Each number is 128 + 24 x the weight over its row's rms, rounded and kept within 0 to 255. Layers, rows and columns count from 0. Numbers have three digits each. The size before them is the row's rms in percent of the matrix's.

# k: layer 8 attention key, 192x192, rms 0.0863, rows 67-113, columns 0-63
# q: layer 8 attention query, 192x192, rms 0.0869, rows 68-113, columns 0-63
k67 071:128136103085188137121119114107121126154100135139134149140135137130130074128182155090120148118113189118147125106143106099140118116123100079142115145130133119141152149124158120125136136152116109
q68 113:130121098140156150156095147109115096082143153127168118142153100134111117124118149144175128119133130108124158151094144103144126165090170164140110187157114162111163139115113138096129121137171106
k68 072:139118109145167128118134100097090181149098112161141130124125159159135059130151166092112129125131143140108142110127088137165139128134077127120130120112135159113112122122151134111147081123110098
q69 084:107145153141143145149111123084103149109118137127138084147129106123147106131115173141104125149133107077138130129121117138140152136116151141133130171103122142124135104104136165137142150127109119
k69 070:126141111120106111132135088105126148116075088131141124140130141160118119107097138140171146152154143118107160115126119130171174079112072111090114147126135153131139190120114133140135131140146120
q70 092:127196093080139110157127104108138107099155130170160109101133143174122150115158147126129058149129128129140151120142161137115128139125104176119118145157155113123087154129115130108099128123112128
k70 092:120171115128153125110116128129181118131113161126149109145146152109140127143116146136101081179112124179150116059119144108105136146170118134085146135143113099092118109121118099088137109120142099
q71 095:106117089091146119129133122122104177106097123152133095131137147158083150111106095109124121117148114114136116149119164141146165140143080153147098168131126157148117158114110115088108126107123108
k71 103:130142169133169149147148180117157116153105096150093127137135101103065138113096151148087118122173122104156121138124121106150131071134122150137147112144111133133126156142143176121110112091112123
q72 111:137167135125141153115140126145140146130164127090088129124122164128146140109116121102162128148143109097163127164150146117125115107126126119129134094132126135109113085168149156145180112133133150
k72 112:164124134142137126148136149156071125098115174133127144142134110102108120158163097144122122174104179159111118127130146126133134114134119153176119125088105129140143141103108101070164132172118138
q73 124:127098120099106140165105148100069114130144081113179126144143117142126069120129140141189142146131172128114166138148141098113150122045129140120100114140108124140137159104105087110128073146136138
k73 109:130174133139170130130105129102117132140131127156094151095138149130144089119157106116135163103103160107145151120146084117161091139155136095111151116164103147103152133125158123130172083131126138
q74 099:127117128142111149146102117126113080107155157129173090125154147144136109138136160126153128136118145075119123146146127130134112128077132105093115148177132113086138172157110140127137104127137113
k74 111:115139141101183143143123149104111135152103157132104106116157152133157082112148119119106188098114170121128169129145103082161117133152128124161112129141092107121164125110115126156143109144107101
q75 077:116110133132125113129115114131149142179098090150069121125109099091166148156137113107082116116107145163107123125142130148142123099161087061151129099142142128156083123136117122136108149133096129
k75 105:081115143170061149150144128161158103095115131107153139137113139113115167148116093128157088133145060123169104135100158138097109129149140133088132150140138146146112126156113132094076125124145131
q76 085:161096103143132124134140162119138172121094130150082109152108105112131133141107122135097159144083169172147099127155149118115117123128134126149146103091100137129130126120131098117126145134122113
k76 119:092143123156085115154156139144174133087143139118121136115119143113082144116079102154178095130141076094151123161131156115099112118109161153125120150143114139168102148144115115134084125120118147
q77 097:102129102165142143137141131111125155153087139104136157142109111100120107111119134145129118101140121142095111177111132163142134160125169167127138193090085144141142140119156127108130128128124146
k77 123:127166115133116108158145114122137140103122098127126097117102149103113140132110108131136121136121130131151072109144126165078134122145118146144139134137117133126083128163133116122094157098122177
q78 092:116087126184158144140098155133169106079147128137146151094118138130139114137102121118130145158138116124115180139141117131123127117141118123134132091132124132153137081156115130102149106156138152
k78 089:116126129113141130135096161120116123136156136144107200134140140081165129147180125139137127121106126132129121142126154102139133138136177107126097123184133125177157083146132123106145151151098115
q79 101:138145125138150120100140142116113140127112159117111149135131215155115122123105088102133104166170087111101116172114156131147138095092119107149097120129114131150125166109146145102130114111126118
k79 108:122149131118125146110103139145110116110114140084119134126152166108156149074080101115094138125159094132090123081130144145134143131137120153115131131152128122134147161105154107096081088123103097
q80 085:135147138145175125144119139115135084171101150142143147118117142144108162137117132115138129135113140106125137117104104116144188132115109150064101152111162159152144166124061130074109104150111151
k80 089:130138127111136138089123121139153099130139149114115152143181126139086105115143127080095104204123174173144096125135127127127130136129137128091117084141120142114135143131113114108110101109151072
q81 091:180137146090094101129166104161140057117157100139143121106175117122116145139160134119140098160148161112164154132134113183113154144133093147107139127159128117093128140115105126142106132100115136
k81 092:149121123147124133136123114108170120125105188150128113115137079166157126094130134102134103147114158144080144126150126117125128122124088143180129100145130131103155125114114124133094117125140136
q82 090:126152150124146190172144121101112129090196153107142071118161140108087148102106145112152097159103141134119107129115142110102089118156119119118128106159123160145110170143103118102134125123113177
k82 092:101119088155144141187146122132138165131129119106148123167145150128188148128162135128164124117129138139161106128109140119079126090169163114123143130106142127117128165070103118116085136134105106
q83 088:151133105157158149110121142128114133136141163164146140147130131153120134110121101073108158139098154134132149102051125065123094133143148110122121093129084179116098158136126114094134081094115125
k83 085:118123126121130124123126152091088124136113145072091156126165130126171150142149126148165120142146170148172117137106154123107120151121153175087133115117141128160157136102132131148136132145135099
q84 096:133114079110121093163118100147120156138084115124140130100116134131125142152095117116116182158133165143112187171116132119127105141132157134111124113153140140114124184093082154140118100115144128
k84 096:172159130156158109132181150083130126132111095139144144114117143150102123148125109130118141131156122113183117110138093106103132145167119092152135095126088103140140110085148143119135113115160136
q85 090:082118170089133149113186136129128131109100130140112100133136189091080154107102138132120108139139113129137121158097105123146118099093146122164133099112142118138095152128161163185118143117123132
k85 097:136135126130151146171149117155116180113089115156178083120143156088095136097103147149083150100099126128114137105084111136151160139112113111093112140113113138131128158117151153139121144120133134
q86 095:115116114094106135131106086107134188086144147143123116139133151141109177183150100146128174126161123130155174134110104096143144101112108143131094115146134130099107144115114132144146134097101140
k86 096:148058133144177151119149101130154142116136142111164104127151092119094151157112117160100133165135135147164148136153106096160079129127117124148132131102130110082142113109179111087121117132105134
q87 091:144120118156116183126122108124165177101121124103142097146120084069175117155122123133138126117132094184143122112111124106106114137161100096097154168112142149141116076124129113108178153170123120
k87 094:124055151120130146149100124115132121119150095119126170117123076141169137157120088126167118127139132109129136160125144159145154123095131146169138140120168141135130119116109097096108160148125161
q88 110:170115095107110112103094102158124147134158090129140170133130166156146123107157121075137142137130119108148160128153116110121127115131124140135084124171057127085089165156146114136129117087110135
k88 117:153134157109108092145124162099127157123121158124114164149087125092185145141120149158172142102167112099161143169146125101119102131157118129164160180152096158136136083122114110145144135164106125
q89 095:105142167133162112119184118112133175147093117091073104109119152111087140149067124188145143141125145140110132144120098108148167115109121118129139136074174132150128132134134163109128150141109101
k89 100:158133102116128128120150114155128115144096091127182092132152104123059147093075116131071124129135105118111120108102145122127161117114086077106107110127138120082092199155148129111101130119147116
q90 095:116126115164175159112139140115060126151117115128140126086088123132112173122132128145124143131132123139075138162061104102137146155083166106118167151103176172144157115077126148115155119115120081
k90 099:135149116149157138111146153107066114172166096108136084125157124124140163115146093101094117128109104134122126094113131136133153174155114112116121091114127138099118136140169149084136165092156108
q91 089:096151129127135125058129108108131146122128119141174158090124170140150147116135085115140130138165128123105145154089124110188132100110164146102124199117155168129151166133109160121105110104114115
k91 101:137117110139146131123122135160146133131102079114136112112147092158102131101100122112077103125165117151106098120120122193135122107109073119118129102106137120102103141138152140090130108073119110
q92 099:112106134115131098135138121121134104110120123130144115120128114179142121130098142094106147139145123122134110102144158168151108157161099085128138085092138107178167098131104115091104130145124141
k92 100:088133155134116124134157152072108115138176111112080145107122168102136146141153162135128123141117160088127140108088124136202125126137189113105132136109159111135188142156124134094158119137131128
q93 093:129131129148087138117114161124105089180150099141147162114142100153131123107182127113163142096109114118138122143169124148131098119117134133129137117172111147104152162099125122108173127097165150
k93 092:135157097120137157120150140110084154144191164137099152159107099150145154146139101110174137111145109145135141131147098145105125146129155126140124141142142134116138118077106128144147136114126157
q94 093:121142114128167159164099122109108145145122114089144110170148109086113152137132140180161127110083165125113086123154093130106135122123111131114123094138143088129157141101121117131179123125081124
k94 097:108145091164125132135137072120111121153129129137155120160119113158167143084117099087147129155149132138133125124128122089097125085158130098119151138118149112126115156110091135160085138118093107
q95 089:111121167084127139082150141119148139134117105122125132148163164122099103094114094115141165133189123122152127135110113105166145131126127143122107157129117183074115196097131144152138129127087126
k95 093:147077121152109141144148156145172152130112149151119130131119113144099166099106145159141151104171129084121132173098088136181106063105131138131141143127133138118104138093124145115130119100142130
q96 084:078126090170152117151151101118149129123110163149139090096117159162109112132094133127113108180121137120118126155145125138102101133136128159153099103089130109135117132163143170085115126117107152
k96 080:128185147110129115165133114112126138125101139093106105135116174111133087157110126110082112171114117179124146072076186147105157113127153068096137137142141124122105153138144137113128126140105110
q97 107:119120122131106103152142138079129137135128111113087158158151126134105107152123112140134105160149086126095106142147131151118110141081099127129114079155142100144107124110127144107150146129156143
k97 107:141113122139124167115159131091131103122155170129142136114138122109150154135105079151129178091160096139146157129137120106117168108110159125139114125168134137173115128079113108114115099155134147
q98 090:142112165087129114110118105149142109095161121127103116140132150134138131110129128106118123142148100141166122117112132152197141124115092081148141127120104130093097096170125122169142133138108110
k98 094:083103143139099120197143147132139126124065119137121128114104146110123186129122131150116139126138106084100147131109135139205114161147115143123151146143138124120118110172116131138147132171133133
q99 091:116141128119121179112140152154161130114161100110118146140189138125127113116149150140138093100125131104121142165115096120109096129145174141133162174158133156074133088140152133147164123127113145
k99 096:109131122126136139170137130146142169117128110138170122142100165097171138117137116147162143040133106085115118125128093154130148170113115142127124114094072139116089103133157124146152184107138118
q100 089:163087104113074122116167168154147151131117114127113160141129145137089130096137121118129139085150124087151130131135126141106155132130140134125099112106118101102137116129130134181128141140163132
k100 089:139115145084095126132153153151154131130147145161117132135086124112067099121095134151111147097120117085118160147136102115153131123085126148132120104159094141146125138132133164189131133117150136
q101 097:146111128138125122101124128115156136117112175127089141159119139113079140156103151146159084126130090094149156133114090124153118126132116124142086135120138140116150084152136113137101118143121099
k101 098:128103179098144148122087146159168122097085126166107140108112133125114114080121135123137153156085129132124152170101122134186078165106146159124108138132147162108098117142138157132139105142118151
q102 096:116159163087136137104133093168126108102145133164134128132148111105150166102161142174170087100110115095122116130141125130164110107118131133155122131173140128103119107166101110155107124114134132
k102 095:113110127169135164117134127153144111107067122135146096136116121135116154100100131130089124134094105150149118109098112149153118139131077116101121103117100099091094129146134151093140110119118142
q103 098:158136154133129107130146130134090153162200124125105151124143129151096153135120123157161186126097159144107145108121120113126142131145143112126140066119133156131119153130118111168117101140094109
k103 109:119095106148090103102148157099128109171108119130172120131141144122137157133130143142146128131163119111136161140121138078089109153192138117111124157103156128127151148138098113168131106145141069
q104 092:124148146123115128113152119144126157071148170112134102099132142112112131133118129129120117149159160123173129107089135132148143149180105104119105142115143127109117094154123123168148150144146150
k104 091:148123102102144135100138106154171130138091121137106131142146124128078141156108145152115079114145137109161131116113129103178131112125137143110168122139123124106133118145112127146069143115175138
q105 094:154155113122109113110153096122105089167095111144136115149102120149152105115130118111139124111139149153171104138149097140138156138149109140147124102151132089099171189127129135130110111100106116
k105 093:126139118148085114080172134123095092162118148116125122157153099136106128111104115118105107196144158148134144106154133117111117096119096154124118140115133120087136153104140149144123098137143083
q106 101:111132151138157172130155136145163196100149128142121132154158113125075141118074137131141108075124133094138118111128118100112134129111167139119079183111113152138149136143133130109132125133089143
k106 106:130085124099150134158135168156176157120155126156150140135124136109130111140101151139094134113128124104117111171091129139111142094113132135142130108145084128130092118142109137127095137113114103
q107 093:186166132130121145141128135095146100159106079130120091131125106113129127133163120129088136124116129113159123135076102144075153136168142118098160152126109211105146143129122138129151161124095111
k107 096:113127130137127124133102120139155166115113162117087157179124108136141129105157107085194111145121166119111133168145149130074159116110145159154115150145110143107149095117117138138162157139154089
q108 096:097139151126094159115188150092120090105161123134117164157130092158107145113173119146149064133159134137116079145162152154164101123152125152160148157168140160127130139125090117121146113131167113
k108 101:064163128143136180148144122099130124127151121137126116126155147155157117129133125130120099129120107150116135130106085159147187144154134161145106119150168110131105139102119162086139146112134123
q109 101:113132126150187125113149132150145098128103150135132138131140177111100111121115128186135153130127119052078145106096101105163126152105148116087081167098153169135100132113127156124120104121147112
k109 104:167149129129167129105119127138177131124095141120139142160113145125078142108146145115113159113150141125130143122123147160125152114124094136074096130127082110150095143134131138107160114127144097
q110 094:147109136125149133154125166154110045134135128123128157131174152178089136091170135105138151115084164102129131138099119123108123152119160128119137121163093164110137170108133092142101080116135138
k110 102:129155126137124111122119157128123101129143170123125127136129196138172125093158116085147139123103155094160113127145116095096110161175177133114108143134060157153141099098117136136166136136142101
q111 091:142102140076087145095112108134151129151156081100127122142123093116136173112169111136109103134145117099131120118160111135098134088105110128140172143116132114111094142112139114189115134094098117
k111 085:090122145119086155121082094117132132138120128146221089119123091110172158090090171121124115127143145092129130132101111102096131105175069117105133138125104173092124136146103149145108144147166125
q112 096:115120127140102140153160112179177135150113096161140110119139109117166177152124116089121117145126123099149139123166124129083152113108117175164141169127125118114103111138114128116137153094089151
k112 102:144099147120105127150129119144138104108120124114133105116117119158134127172089124126075139139132121163105087117111169105133149147141086089131132106139096145103159113150132086090102128141104147
q113 098:151127106042112138123141099115143179068152119132107118131137159132093158129139124113143080118166108097149133151156154132100139132164105163128092169143151101095101155157113142125126144131149136
k113 092:136125135137164150137136127123169135130134130143162154138114124109086090119089133134085106120146103129174149148145105123148162146162141130143142133151093166105087082128119148095117121104126144